config.yaml
norm: "layernorm"
norm_eps: 1e-05
tie_embeddings: false
weight_decay: 0.05
Each number is 128 + 24 x the weight over its row's rms, rounded and kept within 0 to 255. Layers, rows and columns count from 0. The size above them is the row's rms in percent of the matrix's.

# layer 2 attention query, 64x64, rms 0.203, rows 0-24, columns 0-63
size [112 111 117  88 100 101 114 101 114 105  90  92  98 102  99 106 132 118  89  92 102 116  95 104  98]
[[134 146 141 139 174 162 129  90  98 135 136 115 108 125  99 149 162 113 128  84  90 120 129  98 123  90 102 151 128 124 118 130 119 117 174  93  82 122 116  79 134 100 132 149 125 128 141 113 105 152 148  78 110 126 128 138 126 136 171 145 121 115 137 184]
 [150  99 138 137 128  95 116  80  91 153 139 152 119 118 128 120 110 130 144 145 107 142 117 139 129 137 139 154 118  98 148 133 103  74 102 124 176 101 120 127  77 167 163 101 103 165 129 126 153 130 134 122 161 145 107 105 163 124  83 123  93 170 133 117]
 [159 141 107 122 133 106 152 149 119  99  93 102 149 132 150 160 118  91 105 163 139 120 151 132 154 138 139 108 150 123  92 174 167 151 129 104  61 168  94 135  95 118 144 122 123 155 131 145 110 171  98 135 123 117 136  93 110 154  98 133 150 135 146 127]
 [ 89 173 149 143 164 147  93 114 145 154 173 102 108 156 150 109 131 147 118 118 164 144 120 129  91 112 126 124 113 107 155  94 125 115 129 133 128 124 162  85 149 144 131 160 129  99 118  79 126 137 146 140 120 130 134 112 177 120 149 112 108 144  63 109]
 [109 155 150 138 132 133 151 159 133 140  73 143 132 124 132 167 156 144 120 176 157 106 160  98 131 159 153 155 140 127 113 144 151  80 133 110 117 114 123 145 126 131 116 129 126 150 158 124 104 179 148 138 160  99 151 115 119  86  98 121 130 140 189 154]
 [103 167 104 123  74 131 156 162 117 149 119 114 142 128 116 136 150 101 151 110 109 137 134 168 137 105 177 115 111 144 113 163 122 159 139  81 104 171 133 122  86 105 153 102 144 124 134 123 116 170 100 113 155 149 177 114 129 157 152 121 150 129 150 120]
 [139 126 106 132 122 130 184 167 124  77 134 134 141 129 123 148 126 140 141  78 152  93 147 145 131 152 144 149 107 167 118 166 192 155 130  96  62 144 111 163 135 125 143 102 122 136 127 147 174 134 147 117 137 110 117 124 122 121 115 134 112 146 128 156]
 [128 127 143 154  97 144 141 121 107 158 114 123  89 116 161 146 141 155  88 197 126 124 102 141 103 166 133 128  99 174  87 131 112 162  95 108 106 114 149 144 145 122 116 145 138 107 101  78 113 144 107 145 133 103 116 175 152 107 106 136 131 147 119 128]
 [119 152 147 141 145 133 133 122 165 110 140 173 156 167 176 109 116 152 120 114 130 170 169 166 127 115 137 149 155 125 151  96 145 137 137 176 112  91 124 103 164 119 118 161 164 118  94 123 110 134 162 158 155 121 141 131 128 130 175 159 137 108 145 142]
 [164 114 161 143 112  91 113 145 156 151 126 121 111 182 144 135  77 124 122 138 139 135 117 154 117 139 171  81 128 134 107  99 146 121 118 144 134 148 120 139 164 148 103 116 126 121 160 167 135 145 152 127 135  82 128 142  99 190  98 117 121 113 157  95]
 [110  81 133  86 130 141 121 180 162 117 152 149 130 144 152 106 151  94 115 179 148 163 126 158 134  68 162 109 123 107 162 120 129 156  98 110 133 134 122 164 116 143 143  97 170 144 125 106 125 138 128 150 112 102 111 121 121 150 137 100 150 103 113 137]
 [ 79 122 104 164 168 142 129 120 129 152  88 134 140 118 128 126 103 140 108 128 151 124 103 157 142 177 112 108 112 152 139  88 134 137 130 128 127 100 111 180  77 157 127 137 133 128 137 140 129 135 146 113  81 106 160 148 130 115 106 148 154 150 156  66]
 [123 117 166 153 128 119 119  86 140 141 122  80 170 134 107  95 124 132  92 112 113  95 130 149 160 171 117 104 166 149 163 144 140 123 128  98 159 140 159 125 126 164 137 142 135 111 143  88 143 114 108 121 142 103 151  90  97 139 139 162 103  74 125 121]
 [170 149 127 159 137 181 120 128 118  93 117 117 116 112 128 173 126 116 102 121 125 188 146 138 102 177 127  71  85 127 130 139 125 139 106 166 138 121 118 148  78 111 157 131 111 112 113 106 133 133 118 146 147 106 107 100 159 134  85 118 121 141 122 137]
 [ 79 110 110 114 137 127 124 122 135 105  95 139 155 114 125 158  80 109 150 104 159 148 122 136 120 134 118 158 128 145 159 145 167 159 142 110 134 142 105 142 137 115 125 123 205  73 166 151 137 122 167 157 149 130 124 128 132 105 114 125  90 120 100 101]
 [108 152 122 148 162 139 167  85 154 151 103 151  99 134 119 104 112 144 101 165  98  81 127 128 112 131 113 102 110 107 102 121 139 119  75 130 137 155 142 114 143 162 146 116 135 145 124 180 177  96  99 140 119 137 162 125 124 119 104 156 151 111 121  92]
 [137 109 144 127 123 119 132 113 118 142  91 133 217  99 127 130 125 100 162 121 131 142 128 107 110  93 142 151 151 142 117 128  86  83  90 156 114 139 130 183 144 141 120 114 153 148 131 124 172  95 130 106 154 100 126 141 126 129 128 154  88 149 111 118]
 [121 125 152  91 137 107 157 165 124  96  97 129 119 119 165 142 140 111 120 140 100  81 139 155 149 151 106 122 111 141 111 190 189 153 130  87 115 159  97 119 107 150 134 112 136 146 121 161  92 151  92 159 130 116 110 114 130 110 110 124 154 127 144 151]
 [134 174 123  97 135 115 107 154 128  97 101 107 120 107 119 129 129  79 154  66 133  86 135 103 136 129 117 133 144  96 111  94 128 141 132 118  98 146 137 134  90 131  88 161 102 150 146 149  88 133 134 116 127 165 100 127 114 126 148 130 114  96 189 129]
 [137 100 130 141 116  78 128 109 148 113 144 117 126 103 133 141 109 117 151 129 106 111 125 164 161 148 121 130 118 133 171 152 168 145 128  76  96 100 101 166  92 144 115 104 157 160 102 164 111 107 143 152 143 133  92 118 103 150  99 128 133 144 188 121]
 [102 107 111 112 159 117 119 130 147 138 164 135 151 107 138 112 126 151 143 120 131 118 151 130 191  95 138  88 115 163 113 112 128  79 138 135 134  84 157 107 197 130 123 157 146 134 158 116 151 114 134  83 102 119 124 121 125 135 136  90 129 160 146 167]
 [142 167 131 113 110 141 148 147 104 151 183  93 113 138 120  91 152  94 130 120 121 143 111 129  76 129 128 100 122 114 136 111 144 177  79  89 122 120 152 110 120 108 113  93 172  95 112 109 143 100 132 131 114 132 127 122 154 125 171 103 103 126 100  95]
 [134 145 135 120 159 155 135 100 106  95 115 149 103 130 112 148 100 177 136 141 131  78  60 142 153 135  93 125 137 129 133 120 168 131 138 106 148 106 124 124 169 156 113 108 162 147 110 147 108 163 144 169 146 128 102 112 128 156 115 156  93 151 101 127]
 [135 116 155 137 118 114 103 126 123 103 139  89 119 145 146 184 145 113 103 129 133 113  97 156 135  97 153 127 121 114 142 120  64 144 109 139 151 142  77 105 124  91 129 154  99 165 143 138 132 156  79 122 145 112 183 124 102 146 158 142 133 120 106 153]
 [160  86 122 133 141 146 121 126 155  96 105 114  92 129 126 131 144 114 135 104 143  96 138 136 103 148 108 165 100 143  99  98 144 100 140 146  94 129 127  95 106  78 112 156 121 141 154 155 121  65 111  74 143 111  99 106 159 124 153 102 138 138 140 105]]
# layer 2 attention key, 64x64, rms 0.201, rows 0-23, columns 0-63
size [101  87 101  96 106 111  96 109 105 115 101  91 120 108 102 114  91 111  86 103 108 125 106 122]
[[ 75 123 108 152 168 150 144 158 155 139 120 147 123 174 146 135 121 136 160 157 122 140 168  81 153 142 132  97 114 163 124 117 133 150 184 158 122 107 140 121  93 125 119 142 142 134 113 130 126 120 140 135  96 156  87 181 147 137 122 130 131 132 162  91]
 [158 144 131 178  69 130 131 188 111 123 133  73 101 130 135  97 135 110 147 122 168 117  97 136  88 141 113 131 118 105 117 156  83 116 119 150 113 127 164 147 145 111 175 126 164 102 133 125 113 111 129 169 169 134 134 114 119 132 139 139 120 132 135 138]
 [181 153 120 124 145 152 103 120 142 114 154 139 118  99 164 104 108 109 144 105 115 180 130 160 113 148 111 171 104 156 123 135 140 132 116 157 115 137 119 178 136  97 136 162 108 137 142 146 186 127 126  86 106 146 145 151 115  95 143 136 172 148 145 118]
 [134 124 172  97 141  75 120 156 144 133 129 118 124 116  87  85 122 141 149 113 144 108 154  89 153  95 113 139 162 128 117 119 115 139 115 141 134 142 137 104 162 174 110  99 172 126 122 147  89  77 113 154  95 147 110 166 150 104 136 138 121 101 109 134]
 [148 135 146 128 147  80 100 122 103  93 128 131 141 133 112 114 115 134 142 140 156 159 102 137  81  82 144 139 115 126 148 152 118 104 118 138 144 133 180 112 167 173  75 119 131 147 110 157 158 102 106 113 134 133 137 108 144  79 126  98 140  79 132 118]
 [134 106  88 141 115 115  84 138  90 137 137  90 108 144 116 133 114 133 128 122 123 115 115  88 121 149  57 176 106 123 115 154 129 141 141 144 130 114 120 115 139 127 191 126 175 117 144 160 124  90 131 112 123 150 131 152 109 147 121 143  96  75 124 148]
 [123 147 155  99  95 108 144 158  71 131 146 135 175 145 160 131 164 102 116  91 127 139 109 147 133  97 177 185 164 149 135 104 122 129  77  93 138 103 132 138 154 132 132 124 120 146 104 127 125 129  74 153 112 137 130 127 138 130 122 130 116 137  99 110]
 [127 133 143  88 148 104 104 123  64 156 113 121 111 147 138 155  85 116 116 167 136 122 121 117 146 124 149  93 152 136 105 118 153  79 130 139 132 112 117 106 113 151 128 115 183 145 145 143 103 135 135 111  94 119 131 144 138 124 111 138 135 140 212 104]
 [126  77 136  96 146 131 187 108 116  94 107 126 124 137 119 107 165 150 190 142 113 144 142 131 147 155 125 106 171 154  91 134 117 141 112 126 150 125 127 107 116 129 161 103 118 141 112  91  92 132 141 136 153 147 109  75 133 132 113  77 106 140 118 133]
 [128 101 102 137 166 162 112 127 100 116 142 121 108 114 140 121 129 142 101 119 150 191 128  91 158 166 134 129  84  89 143 120 109  74 130 159  60 143 141 115 114 118 141 111  93 142 117 152 131 126 104 110 146 103 132 119 147 176 122 139 131 139 139 109]
 [177  90 124 176 175 150 151 112 173 125 103 103 122  94 149 143 150 130 119 107 154 145 148 134  95 109 101 158 101 146 109 103 134 116 145 119 104 141 111 148 130 127 160 177 136 117 154 122 112 101 131 146 105 125  88 139  85 153 155 120 141 131 141 160]
 [150 114 138  95 126  78 110  93  77 143 148 167 142 120  80 115 126 135 116 117 158 165 132 102 109 144 114  92 111 152 140 117 152 165  98  87  85 137 111 117 129 149  99 105 153 121  93 144 121 149 116 121 133 117  80 157 137 108 146 155 129 147 124 111]
 [120 131 108 112 149 134  85 113 161 117 144 170  76 131  86 100 151 141 151 109 154 141 165 139 133  98 126 124  99 123 134 113 165  91 103 120 112 139 116 112 137 118 115 135 135 138 149 163 201 108 133 137 181 150 126 133 123 141 126 103 112 157  94 104]
 [ 73 160 132 116 117 126 140 146  87 138 135 151 111 122 142 123 144 121 120 142 132  88 144 156 100 174 163 144 126 169 146 118 143 150  92 157 108 110 132 108 157 110 114 137 175  96 139 153  56  98 119 130 132 130 112 145 130 124 161 107 146 103 142 103]
 [137 115 141 130 117 150 132 131 156 137 146 168 170 107 105 140 148 136 104 111 139 138 122 147 148 112 134 114 177 124 192 112 156 129 103 134 120 105 135 139 198 152 172  93 122 139 163 116 102 155 155 155 129 111 104 151  92  91 117 120 143 141 104 132]
 [156 118 127  93 135 145 111  84 109 132 194 147 151 184 148 158 130 151 130 111 112 112 134 101 139 116 137 135  87 129 116 106 132 120 114  87 147 135 114 107 154 145 128 115 115 109 121 168 174 114 134  74 131 101 155 151 120 118 142 100 139 115 126  81]
 [117 165  64 145 134 148  98 103 117 136 135 154  90 136 121 140  87 126 106 113 142 142 129 143 114 164 121 113 144 120 169 166 179 164 148 123 183 127  94 126 133 132 127 133 107 159 133 131 159 155 124 126 126 161 107 154 105 145 111 111  86 134 100 113]
 [163 150 117 104 118 129 101 122 120 137 117  84 144 124 150 146 135 117 118 112 182 174 111 155  57  83 130 153 103 157 113 127 103  97  96 144  97 118 130 149 162 133 126 108 110 147 161 115 162 121 144 114 123 114 152 136 120 126 128 134 179 130 120 161]
 [121 147 165 112 154 144 131 160 151 109 170 123 129 139 167 122 146 111 122 149 139 101 120 136 192 130 130 135 134 119 118  72 147 156 156  91 105 100 107 127 122 115 137 137 122 121 164 147 110 131 157  89 131 166 110 142 114  71 109 111 155 135  81 127]
 [125 142 166 119 135 118 115 124 128  93 138 128 157 136 125 108 152 102 138 126 193 175 119 155  77  95 158 167 123 150 107 128 143  99 110 130  79 130 125 130 149 109  80  70 116 155 124 129 142 147 104 145 147 120 127 126  88 110 146 137 140 119 103 109]
 [158 125 123 191 106 132 150 109 132 107 150 139  86 145 119 128 100 116 112 118  74 120 151 159 155 133 126  57 146 114 128 132 165 106 111 113 146 149  84 132 122 146 140 122 140 135 124 142 107 164  97 142 132 110 103 104 135 165 116 164 101 162 142 128]
 [132 114 122 120 131 126  97 129 146 126 125 129 118 120 143 147 197 105 130 124 167 118 136 143 124  73  71 156 154 117 126  92  72  92 153 158 132 130 140  87 151 143 148 137 142  93 121 113 153 112 110 162 142 136 143 141 152 126 160 108 118 130  90  96]
 [115  92  89 147 157 117 134 106 160 116 138 124 118 126 115 144 102 105 144 140  97 137 166  88 162 105 115  95 162 105 137 109 117 123 120 111 122 123 125  93 149 167 168 131 136  66 118 130 138 144 134 166 166  70 119 161 142 147 154 128 125  99 131 114]
 [101 151  94 115 165 150 119 157 157 111  92  91 147 116 162 126  79 120 151 136 118 104 118 130 119 115 129 152 102  97 136 147 138 138 106 122 120 157 149 150  84 130 121 112 129 126 127  88 100  83 139 136 115 193 111 111 111 128 113  73 162 130 141 124]]